Each number is 500 + 50 x the weight over its row's rms, rounded and kept within 0 to 999. Layers, rows and columns count from 0. Numbers have three digits each. The size before them is the row's rms in percent of the matrix's.

# layer 5 MLP up, 192x64, rms 0.166, rows 0-191, columns 0-31
106:528529455363512570449490463459555519481422535494460460562554528512516515462620506443429564545410
102:463456543482484505533483540505483488412442532525502401512495566505576519548424524537493491581486
094:509507540565578593498505484479545389455373540410496463551440533501560531462524531496483515482499
100:573515615393522421543558465525526542532473509496535450526591474463468504493388537559432523502486
091:501533423530465492480553510478494428550538557418478635503497449521466470523597511576578560449487
092:585483473413531462597560571470489474490519489533445495510584549550555504542389502545547401507505
095:528490607558544494543553538475599474498463449410517557521485474510447495525401405461525530520497
111:547520629475514493425548528554572434497548553472425447470534438544496479591493428477499545586420
096:579592499466552530498527486569400526472481552534475524520489490596408509500469514485596452514536
101:460442511484459420488549623518511510534545526483605543501488478461552549522459480474474494371528
111:556466572433438489455483582496468526519482520585493427538507393472445579510499511478581523487518
093:453504451492589419458484582429482459442514562512533479506539561426553483515528504503534570577574
087:444543460526514510533438436551459536466521502593632517546419536425431475492540506478499518558503
111:486554483541514484476572527476538476535474477501562545460431475509438486568474518553426579418517
099:528512376526546491520445498434515526467563485574594462491549548528414528488440531529545532506402
107:515511516545493544490497588540404500591479530437517504611513521497433514547540478522592421419362
087:580478474515581506551499476505482513454512511461550553512487512498539476478504472508496539500536
095:573408514452610530553457576470455504547512505505516473473527538437454549546500490450474574567524
115:503479502507498499492489462537542445427386505542430446576562547444458592490605480413531565537490
124:460456492447461540434520543488576537556464490515521554541498485515563462506458545422455556471553
104:510444455555428498392499547514462446457466512452542587563506524592445502567469593452471425412503
100:427472516501505531487533584495564479479542504465512509525522487400532514548489456560431392572558
095:400510564467546480489499470510552581520375528514514478404528467505472475436628507498561562456425
102:517426397374482492440542544492469505486523506569494544538541537555519499529397576576521486464403
105:504530441535566488528630547453488484474435509459529451483423412501543410497504482561456510528506
097:459450493470485560542536569515465545451540522497546562477506553379503481450478596431492567415481
090:584481501451523551421434514521406498438490479511515489528486577489448475525509486481478509420536
111:538431522598460453428512508543515559448473516548520406666458538438477489545488555478489594445505
099:477511473437599455461571515419478456440560576431434461521485506563575455505507470420521593545612
092:491589581430482527479505508585533520396425526516437486410574583512463509474466594399535566452514
109:494492448520468432521550481586491534508413476507479515510491481419521433546472592401476587508561
110:467515548464432560423548601532380402444517592511458486452482404462424482515512543505549502513460
091:524454397440597548523586455455559417513552511462556482496535454537602518428497586445500597464430
101:479538463530541459518384488525493445572419515578441464515521491396502498524524445576510442451618
093:479421491463575529523482520452472452437436577490582504406543504499578469536563595418526444571479
100:490476500529567532494671502462479551472517500533483468575561528498507507543482532481450505495502
108:558495449513516457555522590343454408397496552529519522510521503535443427517517614585457471500507
113:523534455490586526488506528385467479530491514529411465560515595580484450453418493505540499609473
095:482443532419566424496442452531490449374538549550436499590554507505449492505435536547559437475483
116:519492486504505411483456510462487524398533542481549525458486543507442468506455552577363538478574
114:507483533441481472471554528474511535486445485540525482448471539516531430638510482469416553533407
107:601499503572491379477513465531469515505594572443573466547555479474517553506483464509555478487470
108:468490511502450611555519555440498599461613538510523475583552424418460469507465548539529517544445
090:504388492529493577549543470487404492495511555543456419456571553491515430537517483484479462530533
093:485575555519503562465543475424539493484509559483647466618512585480560565519448532530437511459438
104:519550577432463475500534389561517498552504548509471453534511545503449493447531521541490527558541
097:508519451557469525464477431407543535586496618522472513430545446477450533461524389488410461567475
109:432485554437458460480639503591572528524445518534524432534504501472488413537394546447558475498569
121:593447503477466492464486420522528446437500572528469520528552511597418533560481473494596508487496
107:514448562487589489512514579443448550468513486501464505492463496540472466420450453531488552520499
109:523602502493448542452462450526503497478518427580448538589515493541526456595453368455565486485511
103:470616536581519517510560542416441536517523574439535481588456486497505501491499479570555563443388
092:626458454501554502506491480530590484441493532431480491443487589455490431495613453488554470601442
089:530456466506578489475480427562598419444464546521541537398517404437444534515535484540506433467536
097:424463498580455544511488501439486579538519612480479447504528474497490432490462474490442509443538
076:515518454508488533494605415593583468510403430552371517489536551507454452480524464507539488461451
100:471440451490556497486475550435368530543492477562516505578547520429449487516522599446538557493502
089:507462562400544426408560459479468461573394515536429501541545503474512547549562483456542443526543
097:508512532528444549474445563553449475540428464503575472465566393471530542585462481459532483506494
093:497479518518510495484499571438557471506469570389524481518498507431447546513506498553526482457534
098:508534503560529552506517507474613443488536481409530512470467489465392488483551582440554419466474
093:568555525573503524560449471578480431492501449574490444570565597502497412451440588410489496573535
091:515448449481532562490463553394567447492541457541556430454458477459427484525468491465452532472514
087:532479511541387444539584489535477494546427485526538494467493562545467477565487431476589474490612
098:592469501421550598561523565533430458447419499471485483505557527572578475503477452409453479494522
100:614563478545485574513514538498587405468469455380521600599498582454474497498447523580482441523531
116:423479549470437393448507550474565552514440599456517449451428525459505481530462550488548534412505
091:484526482522533581492571425529565427476520478492551483578460516465429507470566481470530454520373
100:521446444494484502449576429459478492512435548505495434617458579486579505555482431531551439559484
098:566530566519523540491502427443516554476589480543511597565490479519496432383506488589529556552468
115:572456480512576552418566532356463454514520583472543471555552505596472596467407513477463536420494
106:450432409511549601481486511417433535427522621555511520537460641511534495516496466437504487495450
110:522391515458549509556526583507507431482598505499497566509565588599516421524420426488484533485617
082:507471488533541540587510471456555453492562449446514529549519524471498564518471434435526454478475
100:530516390477506443622547504441576565501413535470502491592503409537543548457521515451526454535488
095:502545498492634439475403487491554473438479466468488540510514581531474433552549534466493473468497
100:470546566414548534395555495540499512524541597457531466499494571532476475422511520562527476402458
094:543437541513517532473471586437548479533564491504529488544603499500485452523486494474544529559340
091:580466586503540530489475541491409412462547463509502558440432457519536453588581438534549392480476
086:487520507471485515496545559613480425487502477526578545439553473514439462493457421426500476565422
092:485538405481594487460516508486470448420390502500487433547534462483460509475511462532529461476481
089:432548468463571413601557399535575509530519513457378508476566489500584499563533444593507537502553
125:431447623507459537452497539544531481543494524533547443491461444387530494517460586418542489463576
086:607466557454476448449504537506415503521558597591478468441443503451580476467509426499554495550507
100:545468487479499520443577468446490506492473530502594452550571591489580429433594488479503541560431
110:502404472477500535454442592400531540486495554502576490501490508506491500499498397508540457426562
088:516417403452474505404486478393398516440508567555530483592479484491488450463443599467513445559495
088:526515539548524554511422525506550405505487467554408440515454525529510508517466573478440572564498
105:418522502491463501547501515415400528438577501551527491594574402552450432533566535503519475519499
102:551500510379517583568431497456435446446514533542507512499618460428545535553484490495462504522514
094:481491541488527537450506398486559533459406467518505494534563422419458512504526546380426549522546
096:530450570452451441365528460501477502476583531557539473536559533492473470455472561379541514455460
083:534504490458597474479473442452498444454503568496409545459518423413486521477521598529583489459486
090:540396505500575488539563518418595506489519488531559437443562384509576523525401467558499457425529
104:528466612478481488535548604496447529535473536564482412469531465399476575510503536467463504507482
116:515416546466364570476509551491477506448520513541469399553575383514454480568518597526475580492499
099:595539495522475504530431404583526547444443486520473514577516442457472521428543477435505547488524
099:548518435446505549520507554340496453509504532485549421460582579559526563573357508478526479502507
103:498423500539490556559531553422496571522561481466531476543492514499479539548435528461522562508436
103:452528526546501522557539594506503497494497521504459571539466587534458441495508535490525482504483
083:510541437455506575483568483418496517468518538544494483466459486397530523486522437510550547493520
099:555593529460530543488482560510461479441465495524422432424501568483416463506492455551503455536533
087:521485490401506541460534566552550460507482578463560553473519479437464552390545556465500568427535
095:546543522445458492592587476485495529515427559482461472458426550486478481509512506475483568462477
115:512526557539612571480525469410462556455564521491480517528589523521488511478476451434545452397413
095:520510478547609414528501542546585500495517432571505417535532463402417493521478561479440524563511
094:503441529578432486572494551462499572480491497592572515466528511461486510588518541440519516531500
109:556499486580525450532582449473538593498508490512501477451556552551521430427558472492485477392368
112:582457502494452452337449493489593466558458469432514529429601524540495515537482490505473521466558
098:443448504581533485492511437454453549486547542500614493483478497468447547520503489575524587517495
106:507452565461540546392555514471497528430549546492515457489560539469463512587463529549564508499585
112:515516478509448490496543521546445465538463533596492479526527548431466508495554463416583467448549
091:528498391506496544509496492473395485478544518487514495553555510499435429481387463506528517497404
094:482550435460517605511563517562526533454451455451522559484525487562482417539421454446538407534468
101:470471561467519455657484521464404529502394518575494442531569522518436525455461589556491459526504
099:474499566510469376550411500454541530498495505529483526501483504494525500605438542481556500407507
092:533521554441471444463495474542468424461522503589475566476602541502456518493451567462573493456461
108:589482476533529517489502456502389545435488542505570469506530538522522541568467468411610466532409
100:576624458554530452407522472504524523400512494496526536518508544508558513437449440508494488517595
111:489500538504481448531488551525510479545449498573404482558470510465319466575547517579479466508457
097:526428533435476487500461468591499434504440476552474438493459534578475530494504572450471501510577
105:538440521421490510397478554536543502497486457638443482508554445488477465532448430539557521503557
088:572568503452518533469595541537517449553426474472435463521560532437519618535469499395586549476589
098:472499493462468454566461552521474535455444485525544589503501444480474466556556631500462482444497
115:475517482414454503524489591517518477511499424509551461487513408467548515508534450486607561405510
103:574497515488510581509438494533537445504461431617505476474558492592510427540438382507458517426468
100:411404492559482359452595500485577472453488457489423487539503428500543477551461512552458576456489
101:527425465497525533510510455490431429569495510562529491517551430431482485517488613554577525566458
108:427462589436491415478537563491524545463516472491504364546499511416554469487422468459561505514537
109:498456477605471568492514413589489522481563569521519553518442493433476551534478519511551563403547
105:528471437517507578512593471444448493469498597426557557506551499524582565490473505496582451421461
089:561469416484481452524490566482549527486374443506513565445464484434451455467511543515569425460581
090:578428550412514518483451410628481555424403476557481492489488555574481389575472485454520498513569
096:500528478556546409515514567485465461576419483417500564502462521552457493571423564431516533520493
103:617507526453492518551481503435603426433550566502468546447491553539483454458501480541542482542458
094:564609556484492417547514446549523493480445498424489522447476402443460489514538478418526522517598
095:469530429464501541529509518382534408503562479518431617513546460425565538538446507490578561574432
077:502455470650573432509536483577473460532481516540475541496481511349581546607500445523466540450516
087:553460466405520488488512502473450522535522553437575455474503465454535556479482600517503412416537
100:507480509556401544546506440488531530541519480462522597489527527488412420463468527527569517470529
108:462487450484571449502615525370511555456513456481452406487549513507469482594530509525464546511408
101:461494540526540454528547518509419420528566582520580538472453531453446484563485467434545466548535
095:510524484583600479513500491561510491447438569505447487400544470571611522557567581483436546448554
099:541460439643553487554490471542475502492595564548541472473540482443544527432504474494496574434423
094:486556553495448539430437545492503575523509567475533522471464512487532497559474468494547533457582
089:462512533523543479493492522492531502468476585551525509456524506374559505584480500458454499558495
098:513554441365456486499568486437424519486515491590356518547507548467534473478450539461442550551521
112:456471586460446550504491530524511425436491557464482549522530530476533506563449537499529431592439
109:610473479452550541477524517395524436486471537498582534415562547577471524486383508474513471430501
094:603501621485558489599458419435460445571441571455585438442509563480527488511526475417482431548502
098:472478463598582496465519488504579491439537451547540556411627406483490472425556420503520486476528
119:494621545465426478532495542397428497440493459570486504514493505514502510486451587501517507554510
111:538501512503495603487471548463552576542518539494484529543539516477546443510499425466625524514497
109:481430574482586490386511526551589462545480524480505473565613542499569463538590473524592491434439
108:515534463572500455438489622485479470563466530497502465446520539471532511466537427505516519350485
097:484495503492474431484495582546490577523484489601556428534525516486537540532464499523494376503563
106:491490521517485488523557549505544660520470561554530533500526526497443538482419348500466549537500
103:544530503501534578498481451526449495471478540411556567538525599554481532623445437422502518423499
094:487527505469457416479543503464394479434558539495387531457523450536535510501485450548533512525524
105:547507582482557542513552469477545412435470525494526571505550441593443459503508443516499515589513
092:548524520516431472568488452478523476477415539575539525563565533499443512527412472503457552512427
107:449597469532580455493463566555553479355457534439483487504489562506547482549489427464523533535534
109:534506468517384468536487482443461471527450536613468449467536532514456424536527553503526471506574
112:470502534469509580478461442502547524458456472529548477576518479513489415473490566489432568506400
092:519553520456484472466487541443596370499577526515538523447585495430575535537516571577496446455506
118:495472603503484466544502539494555536463522455472519510592523517519537367470487466442575519531459
098:477416473485438512492410438438438484584488507559504444519514537446618453536464563478500429569525
090:574598595496431454453501466446457472515436485479577524581542534534439542435490518444520486432522
085:468567427449586487573515440517470518492511523468522472448505453385482562541625460538513517610498
105:428473593608467434561568557494462600495434521520526455470489523443402513520482564513541531480455
095:419474433501583516417598489480496434471511538568576474486503500459427447499477566535628537422524
122:534459570476581474511404545533508508445489521478519430549510442511467580641511509460402504610534
109:532438613496433401471484520494528518475476523519440431538527466391509514551531578473423486545489
099:553477447584453477383565519462479518598478549534557532460494473535432551501554537600494429537494
097:481512498507462507538486565468470450571364518468533505553495477473635475524391512434521464518560
096:470487465460477517486511496543450502483434492590476509518460456483542397505571503428456578504494
111:477523601484461530410456585542438553484510512534487498449493517511583494492411516448600533457488
092:614526479404523451548501500543487467548533513497479509566540470583565504477548502490541511378508
095:532556575473486403487421439530431490479514580558442487535565493413581477528517494552552438505489
084:505515450454549561587439423520459460541483474543481456502516524620482426505525640410547524486446
092:587511424474568505588518530498461473517503464420509493571514523426569419442452521491592436485541
092:449606448514427503550488422517513457463519502484523479496573551403522544518364495526462480496450
086:461527479467483459506563560506506481458514475529567570450452530485516533483485601579594429486483
090:572549501474529456475506401489537410525472425504543556566546543532581468543443519439579545437561
093:452513467503506433562507583483480554491463491535456419544496489540475593546508530422396490509466
094:419551493482471559473485334451561470450489546502495480521496509495474496487506515481567543563613
084:548487501452496427450475446523499457458519562451508420463467446503386516528468535486476475399512
107:632531377563481481491510533547532500515526512519497504466512550489449498518507523429476568515419
101:524550530503470495482537567562509387588446548577485508495461560435450539534533497521466545592482
098:538419531569594567397472504489462464461431573587522490547539521524478632467412537485532489536529
094:476567541510482487408485524530437452501491535601497530543482431463493469439473562396574558543478
105:524462494459607461457514500474455512484543564535490531457520527477501477535498424539535476622479